Weights of a small transformer language model: 18 layers, no biases in attention or MLP.
Each number is 500 + 50 x the weight over its row's rms, rounded and kept within 0 to 999. Layers, rows and columns count from 0. Numbers have three digits each. The size before them is the row's rms in percent of the matrix's.

# down: layer 12 MLP down (transposed), 768x192, rms 0.118, rows 647-693, columns 128-191
# up: layer 12 MLP up, 768x192, rms 0.124, rows 648-693, columns 128-191
down647 101:513454525492467502404421595463484518468543514487462491502493474507517438510571516540484541482560464486479519540535462470437490384467445440524546488551467549424486534520532589473511539516449308
up648 107:536452474502362500562481524452499546414516516489595458527494530546598448415442480497470526506475502461499540631526518475550461451441427524511525591490499598497486507529528472469527562474448509
down648 107:434512511552502529450471578510490594518491483443481547446586481486535580399508428398536600459523419487487516601568496466559447481512483443482461505448440506566481460458632496477533508471535481
up649 092:436544458559484527433588643460513496486515513579459451517570503498450455493478500476487594516536526575491543473555497567511599517647502497553487517485512503499533549526435501570491492475433489
down649 095:506523548486549472433525539442536582555454543528564464521456397552589531453448445396503548522480451436498396406473411467457558515449512528533418529478521539554449543447431490528505477482496391
up650 102:573481473467485528554444455463542473555551490422563557436521513461514529612471430371400490489472426484475562476493517563410549475446514510411520486439513471470497651484487467484393474478451549
down650 105:451438465545335567515489489506567461514439491604365498474462439455524517409502537514438451490564474450468583513520565476578481568595479532545509480496500481533468440468457588574572526525516481
up651 113:485567512481482529556560475602456525427505482547474486495472553530503558545458459556457503435502506444580593619485522505474532444532452553494502400557419509527596454610478500500465501588429551
down651 107:508536503537555596490514514609517446501467465509517503602472504552527584515472555489383574392533574473532472612509550564514398469409554488471492382485532506543490477531541523536481587549497497
up652 078:527487485441516490522500427449501482504448463591579471603528476467503496533532589522439509546557468589479439607606519416538570517572492537537541531470546516540461465529494498572571485449600490
down652 089:537482494455517481457481490549515529497527505474477520471439447521570488554435466564465529569458546461583477555409425554511555533450540467472466549483484419510441577496467434466537496535486180
up653 105:462523530464470497471491488578478523525506528450537477475442536519539486435521556418547486553501421477403420651492526526501491469487509447378452591455488468566616610422445498602487556501428518
down653 102:444408571505563515496519451539419537546423484502510535448488532423427510491509432468554539596482562478421437454535470466513480467569497456481507491467535476554465497390473459466503406470566357
up654 113:437548483527417534541562537484504397435487565558555519437392575490531525456517465587497537535471485472561482601460506432461584464546437562432548485549500425520485394555514476451508494483496530
down654 107:460506497540564469520538413529562487453544450550502517508489459634418523480508578531532533588596493521461541496465368552486561513486522498484524504504404542525431492536512454471560578519515361
up655 104:443479528418485519508497412506478530570463439539557416511489496526499485520646363542434603534534515475516524531459514517431378535463455478494458531557489657543530463515485507497509473509526528
down655 101:434492497484502498465535558596465621526504476518526501592571464564471483458481493417471483472559460449586522554432564534541455507498489462537470498519438549420604422505613507573510455520436602
up656 094:532498448520526495569551565563432419484440513577590548469430471521461511518540542472463504458582449495455507504527453511410485455481483479488470499504468518525459494564453389577521411502436480
down656 099:596539552568534487532522539444514415440462566526425409503512528524510505468602447533409460438492502462435650460486469554450431498564453541544470503460495516508526561488474493505520446487479481
up657 090:492472510604556480546501480557443464493520516418520547485464496423507522586516496472531495494504544475460529397481505526447518437539544505404591491580443441487466519512511484532523485448558485
down657 089:528550503498493525492533491466515502410604444502490445534536533527472430467661445451474486512522419459560483516417525512511452492441540517521475603543556560504505462481445517466587561579423467
up658 098:497456543438471495547490508541447424525449500491500558430506460461523488514439568443529501414543511447525587491566456431464552423566461520427413524444437397502479479520576484426553424373461509
down658 101:493454632476481520567443570495503485521447463466525531532436431506535585502516567470489405444438419486564543518534385472465453533487450542450444472561563445480494466420498530503533448513476489
up659 082:504473478434492541493523545502445558431563610558514523494529555580545507450512492458524511381537463529391501510462531510481441554450458560520518521465479479496479500540485553528496485569562510
down659 087:502481480501548550595515538469574447562467501483474503568436451500610544532454607463534533498507454484410516457455473474533462485450468455550449546547503431493455452502560434472446455547472322
up660 102:523523514510571555538523562473491513468457486514618500521526422493483429519441589462552594430513514517459462432547512491466547405490529572547462491521432504476516587635493513502557522549442500
down660 103:519431539551571514604591524483538490486429471500514547539487412561422413473378443539437505419482594500409408381508533523507553564458522513539424445445465485457459497634492519547508542545514405
up661 103:566463472430499460520412475499495454466508592505628598426446480618496487592493455581437455543459475583432552521534520473487516524582479498447550486475502541592463470427482460546518447484472534
down661 106:560504476436567541468465564484545527463456531531475565508543529421556567559457573490512507505493434466583471592514443493542481527562397523516431470474508542583604495490397469523480473525483400
up662 095:545506489469500487525520467507565419526453629531479459505547553572478490463500502460535507578535473488593404482500469582557521548535397427455506533456474512503543521440462561482498426403431522
down662 095:469426495520542520490466530480516504494519469542489585449523378473446432535510414488564560526505477542410473497488347504507602467504540452451586517414556459456513456467482469608483543495540326
up663 100:545547475459476515505557479449497493467456439491472480464533518548523620563541426516431600488515613498569573506396473452511626489459418473459471498467466507579486561524454396541472457464548492
down663 101:489455529490510506434578547409534530536476505431381507502545523554480533555468443403544445525396564560501557562471318553481516498412493501532440463498529434537461523473491468559563555495494426
up664 102:508575509517525521516452506458432419444487587474592409428533537547481445574566429494516524523531447469494477448539481436489496521490436433517479553544425508527471565487501385474467443442485505
down664 106:506592577562482496473515424582474495422480556493434470486500551507553466537478404490554513571610489486510555427540356515563524541525465418531409418568498488562455484457584573459489459496431351
up665 102:485483455457592574534606443429441535512509456551451468553436434440552429521587507407511531480539491401547527488518550452495550493525449433514503527450643449539420488534515565569447470466589569
down665 103:533440541452522520496462536491594605493414429441498555482556434540483506486595523517443433536490514471454526503468515464505505510597408533436533514385595523521489383454566477609505467430520505
up666 100:447449516482515597519593517438550504484348468520476489468377468549498511588516429513539502608430513494407478569456499512580502494523456546560467529571429655490461495560446540487564466463542502
down666 102:449460453462482554448568480396493457500441550423490498500460530560429544528498527478530494528483520480474364619498405469537501530492455529465512523491479623497408440444464563520483396479488368
up667 104:536486445527483455499430524579423483475449460476500445434549566498502538525574603600560536448521407387515525485529491494585449527525518522425422484412475589473485533514519549512465438495452515
down667 103:446486515498467415535485469518498523539457434433472512435585545440498562568476494532535480493499417397551573523434487501467476560484535443424470487459473576414489498446512571534583561503499435
up668 113:480498474438521510489544507587562514504497677498486505424434519406540387492508538514419506565493546444552537519559575469483511527422506511432425490510547608578471570492487473466462525461593563
down668 107:540470532450508491498438514494481450569424566446509541515432441663488473530486505541520506546531466536482549504549468522465483486496565461542468483475455531465537424506505444468487523461518350
up669 092:550617441373526389491509472547553482598487527590531552517475446497564531554460509497512393647479498565562506544522570429602561535482544550495425390491485413558567564503419514472477516593455567
down669 094:522477494552455542517537511449488499473429476534542513513514553506538387470560439631532487486545556501454321563455555472491461539493479480506567423444508477544543527433520521408517479532454411
up670 106:456550533509524586542472457443594346476515467551506507453494514416563523605506509495464548536531515506419470505515545470455496415554520547498521530412519519468525469469430578448557570405646524
down670 107:488611589443555426523493457570508434555479587504580571564485478551513516532463445449561425585601476542522451483477442557490611454513497534413463449501515423475431502499470427510491546426548368
up671 113:428545576474432545528567533529455502494514511549488501465596541581518522549444400449500545492534537509474525521460538498443365387581497543445500475552492411519605530519514456543394549558486544
down671 111:485435558451476517383517539507460572518447485492428456476560471593527498504549436505506449501515569451454580536504522581564411552589528434419530530433457471423527449462482522460509527558538434
up672 086:464443585579505495472373576464600484440567471408562506448497463549458456494451489562447429518427517514489517512549569520507522493526484515531383546591501527450435524391475518530483533515440497
down672 088:462620456503470565485550460472455493552505526546481501538439546466585481532496492416468582513531510439495519469483470436537433587475484531442546514378478487527463510533506439506506459458553408
up673 096:505454433552487463464517525435515469484575487490497492466503513435642492483582505524436431565387567552503536529537568480443439493499498528375445468590503495514386586483525452522499424529528523
down673 105:453470520570493493458599449458476472526487431480449514511496521481567536494468491532518561429577594423545527453490688477489508447457521504457569537501477519492443447443513536518508528548541668
up674 097:496511512495442534577418521503471524415524546591450524547529495487609486473592481455461451440462468483395528410471518490506419476521400501550510549493576576455564465521455474536510479548619577
down674 099:506521438432532489536565474435470557539512522407565466386551441515505533477459407509490456486469535447532549550500409519461450484460488528481405479500497369468417635468466445548549451595456391
up675 116:471524494496475493518451509492548433480534527403505408400500486511479445521574505473438494531496508480538477497442570402550565481469506514491387530520560560547518430487436649447582478445512567
down675 108:431483492518368457542535530627508539474570582470497552511614470514483546485571517456420593560479515395521454536564499517551461528491543511503436530475513488550442519488463504529475496500440497
up676 088:487446586492432566531487471448510542464469416562569474543528479492498503537424493538470460451483506427476516499469545566565495408425423609549491588544522465532487486575407487547531506528454542
down676 091:534509516465514521498371438575508551523531503539543603462461513448478444545537436381494504448491442500437563472529535499462492356471525507539510497438524357438468435609444471462418490567527463
up677 091:504505540563486494444438548556530449380559413518510508479546529600495518532576513436453486531596378467446474526458540394618475573528497526604549646515476506542498438473459496526451494560511516
down677 095:511345534480507445582518499511434496435453487538512528546448521515507475448388474515540515553410574523451598418487512514417466526451473448519528461571529459543516581526480508506576509452451332
up678 101:508489511553489544659517573479443565449425491510538453523532613524519593505527541494499559474538456503530447500495460574518456464634482436502527546581429566533537513534537524456521400363522489
down678 106:322575425508560487530508450506540505403467503492475529451509530405525535410534519501469570464544531483522448530468483539535510542469597440500592513583498578393565486467511589535558515539431437
up679 078:562536405564492540483566523475503598543437520524582510575422529498515476498501462557490460466569407547450588537575527514547529561550563506485462496509555545497531524450434476626489483462475474
down679 084:590470578465477457498445472568575511564506549484554483510524474473517541558466398477563514555453553490476454470425410505527496500425538375552425447499533459521518518523492484499523506473567248
up680 103:560522420516483511480547458418464534425456497512486553556495490416493467579516519427497583495500448527565532520545518584526596448515553530539554601469584390479535514469555425482584504422471542
down680 103:499428533412512440526488493467429537356449515541465552538503546542532372442568499467491546493549517481533454513535496517480505492444448416578388545513511512583490515369534504458480543506467409
up681 103:582600499587490424550538499492434477452491563510527459451494520514570525562527532508489535493489438475595416498571489485432572468545408487512481469597405443462419512535470564514513551492542513
down681 110:568468485542494479492454464428425535432530508594569513548586502488480462521423478579494490430515464517526398457536563499486485486466417457480589519510407460481415492506478563543574487531537564
up682 100:490487473463472559548413415490447424493491465487577536477444436535598465586539537528499403543417500530488481475570541422501468529539435557501505505432531483490554574497566524513584489511520495
down682 103:471457585499471533505490457506481519442476440551471502475626492580559491483505484521500457593522520453532554503462469413500499522528434518470437416500510516492560582542535416412547516574521459
up683 081:464476533466486527506479417448454438494471490473545510485564529499507568530462536469492570516546497523525533454552583467426483502478558531512458501492509584567528562419561569496422489443484507
down683 086:446469522543488525499532481515475540473516470544509545535513531590491443476539526446506489430516631472547439517478477541559432480528478504422504499501508463400501418558448443521528503564527370
up684 097:562554412420554548549466580529533459455505535538491485469528533560522491587372473545528410565536468535411475434491557522441522504507507577394414401573517475507433523460374435547415454418513525
down684 098:536524520540534483614535536504501536513528511534472500382514613513504559426594467628428435513527534450429565402472439556530518487566516456553473449439618496483493497490447461450527549480542398
up685 112:524463529527494563493447484474481370476489489532463480512534470484563381539490475477553594419441535469536542505429504507465477486541522534554502551429467478525471568507512440558569463441549523
down685 106:583461437524539441522473493512589509436562502511546488604494502463466459549482502572475505442438464420506541506459444447442399444497500547533610485506424422457396520478482456522447450515470513
up686 103:535420483500554562558511540442440512493454485595580604568546517535552491524510487521461462442473527469494605486521561446448471492496437548529512529509513445518408490570418505489533489471465547
down686 102:495498539513465477503548489515449505461496504613531498527412431496518565539549501388561420455541476508593532481465500460541450449535590483591417427547485481421582519508505471518387482429513553
up687 107:501419448519461568490564449464595501442504492478500494483562548394495518518470476475469541550525481469467479517361564417534529491416455483460474473459522493475534502551560526419513489486471520
down687 098:479476503562513485468547526494541500590546496530475526584506482449512481370487542445547569494479575475466474592500525492525552506578369485485524439484450468536450470535524404517544515451443331
up688 092:603578477459571510531559485494422444440492492532571470462390605511551554487490495491435488522534488508531537487417456461401493475597461531413506494461464516517471383453556448541458517485520511
down688 095:460576559529529507493430547550557526472450525523497515462392486513572491482542554456539417531443443517466536466507347515448513469581468582499485485445485497527588408424473541415550494460561240
up689 099:493497482523518528538429523507521556513564534585595526563471487484517433525496423484506493569476490567458503521549521415408513466498518490511432473462489472452498557483421543513472458444560510
down689 096:450499541468613492492404513524434530472558518521486422511512485423412465453494535516521532499547459467510501524482380570569521619556480505489475537631511479515549444521499558531469557516483316
up690 092:515516465509536494506489550492431561505547538508581454495509537531485494497416580405471479576530523517452463472548458481473429481459471485409467534552548516577462487527526495479554421479610489
down690 096:510465538554589575350441430507482404583476496524514492555501431475370478496426498472501512454569439509458451527449436544510487459426543475524524598481596594553563551481557536566507397478538472
up691 099:521469397476509456483596479462451422563501500518464495487467530469470558504511530515473495478601428485496511508407518503467437489476517558478454521496537544515492493554497532564520399502488517
down691 102:473507538466437532518595479478493431521493454545484504485511526493443542468522413486563474456567532580562553539399348525555562548511471556488583495521498567486466461507524450524566477489485376
up692 087:460468559569459537421481484541450533538530475517533446546465579514545506519498557509505458531514443481544549404508535487413436510507448589579487562511559515551539503526529454486525560537507527
down692 090:614599643503553469401459496475482473571482510457533484482472523474411541519518494504472532471467473543402404484539431471521556444537477493518552392500463503453447526461465405390434444420453405
up693 097:537525430513458463591521532514541554485531561472507498508477540552577422599490562481584480574492469470482521498531562595409456533506470453518480454641484545430502513525442498571537456461479534
down693 097:537513530460556406538476583538510491526478508516474540564483465431474474456580603516518544482599476545557498528545526475487541417532569423497551528500531494505511385396489457485528523489495333